python train.py --intermediate_size=704 --norm="rmsnorm" --norm_eps=1e-05 --attn_scale=0.125
Each number is 128 + 24 x the weight over the matrix's rms, rounded and kept within 0 to 255. Layers, rows and columns count from 0. Numbers have three digits each.

# down: layer 5 MLP down (transposed), 704x256, rms 0.276, rows 599-703, columns 32-63
# gate: layer 5 MLP gate, 704x256, rms 0.295, rows 600-703, columns 32-63
# up: layer 5 MLP up, 704x256, rms 0.302, rows 600-703, columns 32-63
down599:189148106057158151170118120150139137132102138119069119161107146144143106147114156155151145136114
gate600:132124115118133142089155151117151123103127092114114126142146141094149124124101138125051136121103
up600:088129129124110115126162140117115154148122130117136074129108141127123096094103092093114136161125
down600:152154090141068078119137103099153095132128119134118133138123153141099147175144133171110119097130
gate601:113130139122115097115118134123119160131150080149146128124152106120149138103218106151111086127142
up601:183120147142167119124147118108180129141164169147154145143137158115139133131140112161130151125119
down601:105084104100151130109153116102107140137129155115111116109124051146163099128165092121152071154134
gate602:139130126104112116104147118128133158127119074173097126156110135122110154182079127129142125110099
up602:150106120087172164136134148168169176106110123136105115106142127156103148118067089108136118080115
down602:166146107156108059107137160108066149158092159153147137153132081156113121116113123131183172145113
gate603:154136130095131112153153079110097137122181092084141117128117132125155149154131159138100138135115
up603:101153115165144145080145157198141120143139199150086145148103116095133149085105093159114127146147
down603:077083130099150106140107120167105116132127100087140134149097148122118111142115123165148139120140
gate604:084158122143110103174129131129151167116125127125124128121092081147113145117104089112099155098178
up604:163092146129145121095170107124150122161092146144162124107156169138133093153187187112125115127167
down604:116082117114125103129176112114114153127132075132109083129155090113115160113151140154126148118112
gate605:133124114133120101125153133088096123116148132137137118123096147068112112155123123089120126135080
up605:127141126095135125173115140136120137172150109129136115131111138089102072143168112074133173103116
down605:116152159105148132136134104100083132102108148115118107181130117129147123105159111159148073112131
gate606:149111136142138108162158132145120124141085133124113114121113161096160099144146122101140104132125
up606:121108164144136137118157092141106128164126167147139126135110119120134102160134159125158114138102
down606:141118160134134118124123165150143150116134152136162102145165090121096139120105126133134136128120
gate607:154127128132132138127125139117133107154094113128113157155106118141107123117167116152128119093133
up607:118106137125114146124137114128120127137130160161147123110123113159195141064132138095162152165156
down607:137111111112094123111103101132196092119114091098117137102125123126086127147144129158087109126126
gate608:135145137103141143132125114129156150142118170124128107140101169100101104144137136152120150133115
up608:142117128134133076111127116105138100154125156110131166107211109116122137116111154137148151158123
down608:113121107122140110187126150142119162152150106154130154102112112145122081121123157139078093067130
gate609:123100121115151186129139141131146166132105128169158095127109119160082139146111148126091113116093
up609:162160149142148135127116150117114118111142148155095141088113174107096131136107132122134106140105
down609:159136158112104111095160134137122153141121145081182116139101136162149133110115158162118096126129
gate610:145104185140119122119188094102156103148159113130118143146138123131101145126094152122098084095112
up610:129091139132103140150146115082163098143145127123109138145065125086130105126126109143121078113165
down610:080192130133143149099098143149136111120167088155131157090112099152112140136141172093122110119119
gate611:108099192130101132105154107148116117144140140152119145126120134120119118133168108124147115115096
up611:148152121174137123096134153153122088110119121160138123156121127121149138118164141127152092075107
down611:105115157142105115162124161115141129153089122105117147147050104135125145090079117135127164121141
gate612:104126205106119169141138146136100153155140126139164122162129135133114157161118139148173107104090
up612:132134091131146081111149126124121104109111149105104144102122130094161121095147135111100135122143
down612:143096132159141123094130138129113112173130124097121135112132113074141150133170165156168116115102
gate613:117120152152128152118122111157146143089113119138170168102108115135119148145132120111151122137131
up613:122124113148100132125098127137124090112137148132100136142118118118151117129105135150151154130123
down613:123162106156133126125126108133110160149108145129165124114104111096093139145168141096120159112163
gate614:124132091099117151140125152137133135128098124173158154110124145092141105106133102094130129081111
up614:127163102116148082141148084120122100149178163141140145135140099161076117147128135135111103128080
down614:115148091137123180128141146105187123129077157046162119136081132141144096110112182127114148163129
gate615:105168146121131169129136084129150106125087145150109167132124159124154131134107104151112161148146
up615:118135133086120109085119159133112091114112093143177110102132109160086091161105144166120120076069
down615:114046111103166130118155125120145153126142139089134106127131153138121113127196111164072120079150
gate616:123138136138107123170175127078159138147091075103071093149155127123121098150139130139084113138115
up616:122142124116116116168157128051122136104123128125139123100076114134098100111163106133105132131115
down616:109129100094160142211138146100074158128140122114114075131138133140099101120129111143129140123175
gate617:133116125131123171126131136112105120123128171137104164140092086157161100106091165126125168102113
up617:104122114106170145093125124099111138125124137130169124169135088137144114120123158094151171125148
down617:152121129159148134147107127101127131144133122151126138136146146150115140135118153144130155114113
gate618:134137121168104101166130080140129093120098110113114143066131100144130140088141117122100104119152
up618:131146169134146099145086117174151168128153133144098121127146147121127130132140127104127117136147
down618:111136128163127130117144051115133148098108145150100137125095148136151101172134138122118171112147
gate619:123128102179156116146143111130105115120120149102122117104143113103153146176107148129154159133134
up619:156120166108128129114134146131168104168151169118128156107111161131143110097131096116115082135115
down619:112158142127125144139113077126116095118125120112143137131121126113172107102146112106157123117157
gate620:126147106100141105154117133183144156118149149136127134152120137100119150113140131149116139095106
up620:150100108134094076110135115117160097148116146110166117126126119190146165126125143102158087110132
down620:131137152136145091153151121157132114119129161171077167090133170106135153102114106084128110139132
gate621:105127108167154103107089171117159121143129101091138091147109112166126143164160115147140109148115
up621:112135160130111138118103105152145126134144202162099139160155093106148119119199070116098122121122
down621:125154137144135099122166131142140105172150124139143139139162121095148143130125138152140154128124
gate622:109134108149123114141136141131118142120119118132128114111137126098129146122127151104139123112139
up622:138124101114121131106156118161191151069145120188177095160087100112129111151178157135119106094140
down622:107137102137089103145128147098143097127158080107109111085130163143134129135142181138075109107093
gate623:100069140084098141109105119133115122154134131142118118153114066113127081126127090108143158139132
up623:083082124143064160137158170137062158135102152121142070147130139121112134165117147109175131111124
down623:144115131131172096125150071110151106126124147130143126124091102146172121125171112151143088137128
gate624:148118106150140141113122095113089092134157123153084126134120116094156129106152120149102131127101
up624:095158120109166098133158128107107150092121129090100187157122166111117160145179148080156069117103
down624:124125137139112072117151135050096132145129169149101098141108135111118160112107162153097133117126
gate625:172163107134135078129176109102127119102127110117135140123103103172121113143153151158126135118095
up625:146139143157102095081143130142098112140135104117110133152143120150135128112122161118125136114116
down625:137139136114133113146161117111093120147136127122156150139113107173133137124158117134115120119159
gate626:117140159171141110118113101122098190120113089101092140144129132085127107091164108108111115140092
up626:138116097119139092118161128139096130092164143146134148110137132146137116148166158111137140099122
down626:111126133134142123116151094140110148161115110167176116098107117133199140120138115136180146135145
gate627:153121111106115142118156142136139105132090136149147144150165134108148091146153129125130151162116
up627:098105155105139120171197142142130141124102131130148130123155182094119108079132144122153123122154
down627:096155127130127106158108138116175115148130140110092128134118109160137162114147135115145091132142
gate628:119147136150094125120141157148124102124103167141123121128140084158100112163171117153125122148135
up628:117097143127101155131137156145124161160101137132095160166141112104116092090150130120178186183086
down628:141104117168146154127133105127107136119118148114129164115159123109111099104138158175166125092111
gate629:131150129138121077097165185129153144165113115128102108120140147124145174141140126152181126146116
up629:139130141120137102139130075074131165107140104157098131128104154120096137079108146125133098126169
down629:143120106095088127158134143113128108151134171106093088103129097177104146121103157121131132088120
gate630:118138086118130134151159112096140098138137134142145143087139110080121123113108103137103131157131
up630:137134148158141143145116132172120130117095105127117121154117083153103146166156150135140124156134
down630:113139128114147117113097177117145100104146140079120141132154151126113091095093133149092161147134
gate631:114135136099132108119099126139157179137136116176152098134163152109129131111154127164162121107146
up631:156113141137137138140151083162099121153133126146145094108121099110156121102131136090089128142079
down631:049117126129162102103096123111106098110114096145119126119116110081173094124097153100091115131133
gate632:090138098112153109130111130119154133078134133135144166106120154144142154134153133132132123179120
up632:121112075119121083133147140107161154122091167132172148153119154106130093137125130117161172140128
down632:136114121103147151153143154083142131112135126119111108128143143105147122171132155088098171142113
gate633:135093128160153143105085111121148118121133113154115097113128109136157120100121078120178130136164
up633:168069162144142132138087181118151143134136082117118150114127157123083119126100127124139159112123
down633:121145126148079113159159175077159077096135116074136111103095147139166126124162081129131134140108
gate634:161159105102131128106142127119124128110110096114131100126116093145144109116083119183198144134153
up634:116112085127126125127134135134132126138106144134163150126154200131130129080140162088129151093116
down634:123094151120101170167156132173120155154123107099118140092115105119131131133109138152119136114122
gate635:117154146123109116153145121105169124150156122164101102127152124113104128099105156140125124144124
up635:115067140149133124089128132127099150088135109126110137111130135125119147172158118148117100112138
down635:100087126093150165121121170145107125102125126157112151173132130123052110127137163082106130135123
gate636:135097115128146155136163117167099126126112131115096105141139086108143131127100123127122189130137
up636:066174135146192146121130124157119132118123091106140155165161116115154169134126164147145152150114
down636:162124130121147144118116133121165127167122133126156140108131186136115139159131134136114141133078
gate637:143151078139150124130146129139117123144122056105130118099119141124121161135122132148139145112125
up637:122133087141119123122115137134126120141137095118116125089159125167152166158110174153144143128132
down637:142128112091105120126120067114143162074140123189098125135129094186137157121157136154131149133129
gate638:118137145147128148108141133115143104074155176123163137099116125105092106142116139124110151137156
up638:124171107134142126131122173103147141124150105138150127102146148123145090132123128164153121163094
down638:112125138110117082076117104163132135157170114118120111122149125103131127135176121121128089163130
gate639:164142095152099112137134102111169128129138092147147091121123123123107155128131117107112131156119
up639:116138131092138170104114119128128081108097165155112151123164137122134118127145141126161164129150
down639:140152132130124115156120125105117075110126133123131103126090069136119112108091127155119123153149
gate640:131117124157118121130109152165124132092122100155121089092128157132133141118147106144140093134149
up640:120115106123112137111124161113108128164121159134149104112192074142072123107090146123140132130089
down640:112094157128114148128157110118116139124135132141120113140112146159127135131112138094113165121142
gate641:139130115126142091153128131130131123112153102149123080144160133091124124168111068155103095170115
up641:141125105124124139114122142124136106161092157119120124130112107130115054109167145124111130114179
down641:124132145141108153140120106106130123114125126109112076145123101143110129049150084156130104096123
gate642:115103120128116099158117126093118108115132144161154129144153147080125177158121104152152163118157
up642:123143173122124119140128095095139115149138121124112149075112133125152150119083108122131125118102
down642:128129138120157111117102179166102156091139162101134136119109105099093143110093163122132141132151
gate643:139107140109167127131112103130157117131108125162117121137121124071114145145137121136101142143168
up643:188130134134114124113121089141128120180117084146135110153151121110111140147128125132118126128136
down643:118119113166136150159123127134137143113106096099137120159167139111163135125109113129088129166143
gate644:122123152102156189141144129155158122123156127115132158171132155137142168115114066124130141107137
up644:079210102141112101104115142163165102135129148133092127140136147172116108077161145113121150145097
down644:128142104132130147105150149156115130068119111122150133151113091156151146126121119119123152129126
gate645:116161128133111176155123061092121125104104115143133127127121128129144152123112135127138097096184
up645:118130135114142110160126164142090124149101186176148169174114160134112149154130150088164121155151
down645:117130142161114130155136148137107080109130142110123117137118110140152086137126119143072129075093
gate646:147134109112115117141157127117080123131142122117105128134110143117154123116137075118084085110133
up646:082141111142150146144161137087121129142088129131116121152117162121162108132143119132173138125107
down646:091144098106109133133111140109110143114084183122171136167156135115097118138140140136138149135106
gate647:141127161145126145161144105088133136133126155170111157162156107106131092146137111119096133143075
up647:160132149096166156114153109113119160116115113068108091113150135111093108130141129090113102144081
down647:084142150115103105130134117133148135130112127161082172103153126138149109134131118149134107102151
gate648:054119153089149129120149133099106146104119121084149108124116151117139153118137085149171099128126
up648:135122108103133126111120122154148120168138120153095125132115138152119119115097109080138126107126
down648:116127091100112125172150099152127139074142142161109129144118070112130129104109105108129134152104
gate649:123132090136150122103089125153131116152147118134145094177167112114152113142120161107118111132137
up649:093143092141139132060108129164106142132176126116156130104165133096102094151150119159128124110163
down649:111131104155128093152156154157095105122135085100130152134100155118111142127085150113128158115104
gate650:160116104081112087177122151164136136145119141150102072125112138131120122146086089095150093133120
up650:164087153141191113132140109134152092123147131141174162139109138094106098133181152127134117093161
down650:126064155070140162085086112102081133108141121121136135143123134107089109117131102138131151134095
gate651:067149131145141111114151122126126115144138149134093133111108116112120145107145120150128133122157
up651:158131128146070146116131147189107123102177164140112132086127141159126084136108150184145122099079
down651:125167147128080140127092185143148104158117114165150129115135137163108126093166070085094160109135
gate652:130129167171135099141138155135134172111147133153099113136119080105155117113194083119142148111143
up652:157105145154110137137152136172088148147122116135144105146079095111135131110152094176087125139094
down652:150115117114102139159103116137129069139118117071133156118144127158116126132094126141111127112147
gate653:118162177112128125115143124155101141153113103085192152157126140129147143157168156153149168117127
up653:116098110117114160102147065123145136071113111188124118118133138130170099116143118100105123162160
down653:105118125164107073111136109147139150151163130148134161124147092120121130150174101107157147104118
gate654:154143154128111160099066129126117127069101143120113131133135070091114145127111107125136142124147
up654:128137116167135097167123141133122151138125169088116090115124112135160128112157100158085095130109
down654:142129114094146133159149119185161085130107133130130124115113158160094153114099140102139153101138
gate655:106136131122117103135108114149143123112099157134119135075138119099101138134154143108124148147106
up655:168131125144123139140150106150089157130165113138153131117107100148156127155141138143071126130142
down655:115152129153123174104134158119169111110162195075133146148122119160089097105115124123097126143095
gate656:155123122124145134085136100115137154124122126138140143076097110120154118137168091123129105109098
up656:118194136153084125142114145166122151174108154134118123110090131111132132115124116126102147099141
down656:122131106153149151161147133105152119140138114102125157128148115137139103135154114104128141151136
gate657:127094103143085104135096142120150174169148130115159105101109134114141103182109100115142144125127
up657:131132130136144161079095136124064127144166078161177114155116181116089103068135143090157137120122
down657:129105139125117146137113146120122127088122161128125135126086099137130112113108100072125116145114
gate658:165100157129127129132116087070146137157111111121221155132176109113109109084147110131147143073144
up658:156100125117117184127115107131110105117179144145101139121116171160162110155117095121123168164132
down658:115141149162084139107125105125086144146134152149137138156099125116093141086183167104179086121139
gate659:127135101102114114117138124151123139160172113112152171092074118156147108114112150146103133119162
up659:135131114100140130157148093146111104099158145128146136120119162092090099106121118083113162135089
down659:154128146119143140152165107125125145131114171096113119124133102181119156117154112121119117103096
gate660:102141131091113115119201121115154121093152139150106109164118125124090082112121115118157128129137
up660:104119131134115093110159146158120126170111068129115143118126141137120140152129163099158144162100
down660:112136104132108155178097125091136108112064138130119086121147114146120111117111157149167126130127
gate661:119140149143165108141140181120140066115087170120117161128102186134164149144168089154147158102161
up661:137130106127074102140110153112114122126146156140094150137139135148098114069125169126130149115112
down661:127095147142133168153147131117178140137126135129142116078147116149141138155143085136106170119118
gate662:137161115073159122171123130131102092095138164111165125116105134122126147088131109191111132140107
up662:129129116110097145136128146161127131153093106087092174087142176132123173159146114125132093193141
down662:127113145130141129127104132124095174102146160138158144144084144115128126119144149122137112122123
gate663:142163099134135139100178101138090110148136150146097087115114086125125103128139139154079154107120
up663:129130151131142108110109105123148156112155129124105131095102107167139145133147128118134114152124
down663:102130121126142138127160144095124158141113105087099146156084117097099148163150147130145124158095
gate664:120139108113127131140135157179108105109124118102162103116097107134140089110121149133160160148136
up664:126100131138105134143093092123137106110136167119151138129114099127087109174112170133143114174142
down664:130098143117140117124114121103121135108176092148111090082166136136136109131163068125132112136165
gate665:115147177122184189098149099151093125106151121123124144141156153087128114136139088154122137139148
up665:172134162132117125099143133161117097108121124143148133154082131125145149067157127125136087090132
down665:152100128100115110127175112079120158121162107129085119137113122143145143182127098088116135138161
gate666:118152140125116072110163126137130147115086086141118127159126146104121134131111123172137116087120
up666:142122141140110119156139133150140125112115116149136109109149108119123182153092119098138100163129
down666:129121181117110117078151150119107153132085114107112131155133135089117127162116107142136125148117
gate667:129150108111125138194175082125109139125104144121118135112153143207106019120119136146169128129097
up667:130120153127140173113105133159149189164179117112162157132130121106121188103114146123134158124144
down667:144135129098153121130139094103151111133076116119152153128147169117126136102138106111131151116141
gate668:160163161118116113160140126162116118131154125112096107139158093149112107124129141123159115132140
up668:092149077135118132122160112088160157152130118110120139130157142131137157127112110117122122113126
down668:145135084149141106107100105091130171188121205112140103075164114136134088070157175108106122130165
gate669:121127147157174107147123169128132132168179142107102148112133140093100123116143153089110128112132
up669:197125151107109118129135139089147143107123130141135114130145091133127105126145112174111168105096
down669:115153143058133105167157153123109115128138125165146121110150109126087113100105122132102130119118
gate670:125122114082134108131131167135143147089141117136126114133151123153131153128122151117096129131088
up670:150149183124150115135161152115097163091096106138111136120110097115101124129120122160119130134133
down670:080205118148114151152126115153132151164101150085127083099112139138119137144151116084152109134099
gate671:137109134090049111145112135099119144135115142094152090100150146114097126132122141172133138155137
up671:135132161156116110105152112177131115087162083149113123151134147128096122113113097138144113080099
down671:123174110111154135136134160160127145144092168085133109096120145157123115125077116110121143116110
gate672:117124111090117127129147158096121124143089136132146091087163168103095097087145113126131128103144
up672:134152126116103134161160136117107135124076069106099091135118139081110086103117108124142096147108
down672:138143113159155126169098119181143152105119117109098135087172156124155142139171147141123152154134
gate673:127103118083120118149077098091153108144104118155133166122137125138148136149162105115140103174148
up673:110110142135108112096122144125089126119136151126117156127128113125116129107059157124122155142137
down673:082105107124118138152170160138119110135107105138134124149095166137125119107112143181091161074132
gate674:147102128133129109133156125146152175139121098102154124101102159166150128101155120151124140140149
up674:150123108086137120122156088144136157129141103191116148142173139113146112160171092127119119121113
down674:160116146140091137111132125118147110122107138110120112163159071151166129123126112156152111135099
gate675:087128098155102127124138163097152146155133114124126145171106152111124135100160149116114132157129
up675:127148119114141121127094117107112139141145153120208109126114135098105115150129115142131086111117
down675:117099169147158153133151088090135122114098128149135144129134175129105111121115149134135134158152
gate676:116135124102119108152166054130137138117105167085138070091103111088084146099169089167101143116110
up676:106148093117135145154116121146119093142140166115131098122146097142134136079120065132116149128130
down676:118167123100118135139096148145152164142128158129150113113136119114142147151116119132136136140132
gate677:129090126138090101094118126155139135109134110124125096160125112091121140066159069168141095158140
up677:150124137142095108101095098127082092137133132142135144211113127111137132113128131107106124146170
down677:130133146129107171152146154123091126149189108136113121116139081138112160143106053145135148104093
gate678:110124117128113116100147127142147102086171112152127115110138137146111136136114123164145133164100
up678:093144157133120102112117149119114106106152118107153134074114121097107114147119126144104102156127
down678:112089125133146157100133120126093130184177102148138131113162102130141149076188138187132160136108
gate679:078162116134146101143122126119115105174127147135138130097151117159104155155108083134141163133111
up679:114103106145129113130106068113113145102125154096118131115127128142112120142107114127098132104132
down679:154144080126119149136154150142143116134131113143143103107132091104115143119150163101130130160139
gate680:066148126126136113135102107153116154142138117106139141153124102158104110109155119144113160091136
up680:116171110157105139148118136169143141158101089092154176117126133136147130123134094149144084139158
down680:119136152122126113132132111167155111147104089158079140140114170142113148093134158093120103101123
gate681:140098156110141120141089150116118131149138194131139127133141120098056130146147141115124141120093
up681:139133098150135098127115149146146169118118101120146134153109114139130094130138156146159076139158
down681:146135103117140106099118132117128130142128115128081137106149107106164136130140145106111154161137
gate682:176065133088109115143143160120154140119154087103125155144121131128107114114144105156137145126118
up682:105105125091107122099154101105140147139128114126125175139133139105119102129144142136095127139120
down682:139116125125133142135168160121190121142134139131153148118122121124140149112165156126153127109110
gate683:147112118176132104130148087120141145139089097188133106116140088101154132115148149108143100143134
up683:121136141145119121121167160119133105163105117208106126144120158150155103113101137167119151130173
down683:123159145176136147106140108137112141114130157179139111110099098146139127111123126132156141162162
gate684:104099130095130154166129154134125092122138135144121124179104103119137142127125132089099137094163
up684:094110115101164123136091157126151133132116109132134117135131133134118168127072124099118209117145
down684:116141116121116177128126104141141158115080158125188104136123085168141123135127139142086102113122
gate685:137145092116081134169113116082100141100132121139120096105159113147136164134114133158138147123105
up685:181121122154116075112139137128172177174138134111125189106131093128117164138133090116148168125151
down685:129128160109154145150130165157137112166117118149109146157145137145092096108119143162135162116106
gate686:138104084083137102149147138128122107144147143154109108069094106107147157129143129105100100117129
up686:104140119153142128123101142138082130098140163083132133124108072155132124162112112127123100099124
down686:132123119144142139105145073111113131136141141158125121112124170156190144094133134101182109126123
gate687:160135124120111137136164074173135100102122096105145134148135168180135140202113103123160166104160
up687:124129128149136146126099177111142149138170151172096118146107120076168116092115165129099106127099
down687:123161115110126130159133149075150138142117178104137124120086135125082132123173167139118170156117
gate688:125109161105124158133119143126125125122149144144153140130073125129122100099104157097152186143157
up688:145177136144128097145157117134114108112115168117117126146123117159115135156127173127070105125155
down688:115132103106147136144160150164151112111147100163115171149120159116149126149163115115132159117103
gate689:153131156119178110158167145131131162183148159124161104098110124108125158110179111129139096130102
up689:111167110115143113148173115138113096138147121095119126064101109124138152154160163130166108110117
down689:130171127134131144134119196133103129121139144053116128106171159115095122115176162134138114127129
gate690:150159137125125157150153118112171117133142126122129062176087123144136134140089122105130115157113
up690:110162079122112140151114108108092127139084121085112087134126132153130137118103146121137140128098
down690:167104101134146127126145125103113113127156125149157150146158150125167124132128156103125084113118
gate691:123107125142114148109119147140149139135120108123151100143131161155112138105131167191120111126130
up691:126108143181126127147121116121126163139128132120115117111185153112114148110133110165134146189117
down691:134134159129110111105096133086112150105116179137118119149115157120103138098149157120134096127127
gate692:108114160087146126156158110039134147162152192117148122126123137120104122103097108174140106144121
up692:168125101155137183110135119128128128103130085055131114133139136130144092149080123081125102135120
down692:144133120148149114105111145156152113114134136150119157182131112134183113134109114152133153149105
gate693:144139148135125115143120146098160134121111145133165146116125113110122129133105083109132118128093
up693:137118085128112088114143121128119129154148127101158111128148100073112135119137162150098102158097
down693:152139112074123104136078104109100123107101164120112129126119123118111120149162129143080156102120
gate694:116117109156156164147147113178111140109068156132142125124140146117154101106154144111112136120080
up694:133129101129146160153136117089133111151089088152111162103158142079138174128165116137132141138148
down694:109155146127129101152150122106138105119088141144125130138116151114084128167136093149160134145157
gate695:087139151129127115170074181120114105157157158126140125161103073140153136119118120167098124116120
up695:071141142137145120126129119130197162155158147134139124160109149148142126134099110131111120186131
down695:087099101087125155108124089144109126107141127137139113117092121118120125139090183115197109110118
gate696:142096142126126126154160176141128124118159082107123079103070146133155107128098088120100132150093
up696:143144144126118131160089141135106104132160126132144128134162080118117098111153151148121134075123
down696:146113115100141114108149092137141125131104134098111095171134160164190152093119089117153152128144
gate697:131100147137102136108108133115103156125108147133103143141142115106086131144125131117123122125152
up697:148116126157182130120136142125129094107119134125165159147150148141116115122104126148169116156123
down697:099170131096115105128120180132141137126105141136166125127132153114142117155091177111181101157159
gate698:130098107185100103138092165160094131145087095123113139129128116142110120113118137147118154099083
up698:125177128146180126111143113131138149131081074123126103102106106128132107147123106149145170122125
down698:152142103087111136165128112170101103144079090117142130146168137110143119112141142171122074079146
gate699:117140116155118153108132087142157123139128153096157122116180094174142104099162106101119152145133
up699:120087135083134139096147161134134135138166113114087152126106140100151128134107109099192113134120
down699:098121120145118086108111128112128131131111135156133083140131111108111175085111119108159173130158
gate700:152182128106183118155107140069159152177087117168129152144125087079085140118128113124141135099140
up700:146124155134147100107169115116126178180106109122087175093132172156148104180140128149139101167087
down700:106115142134157127111144180109151148181138140163157120118131078149133140140149087165169111121117
gate701:126166117150147144122138124101136142103185100165126112140139118104160114128120193176106097152128
up701:115180126107136114108103118138121149120126193108121187128127162156110133153100125131122101140104
down701:109101177150125139131096131161143146122169110126126111124126131167110124153122112121114108163108
gate702:126135079149142140090103120132104165137112129131140114107126082107137124136135141118112178117121
up702:111145146111131126125128132155125153111103103147149099108156104139175124097155135148180104068134
down702:098125127167107129176184150189149120145151134148129147131131123132101180146098120150143132152135
gate703:148134100099112125162150147122145127090145138156124129119133077111152130134134129131146159156108
up703:159109096086124135114143127121109092145122148127130121129137131135143145149133154091130151104084
down703:090101076111162071147075095104129063106156137110148129178133096101130132136127097117153104099081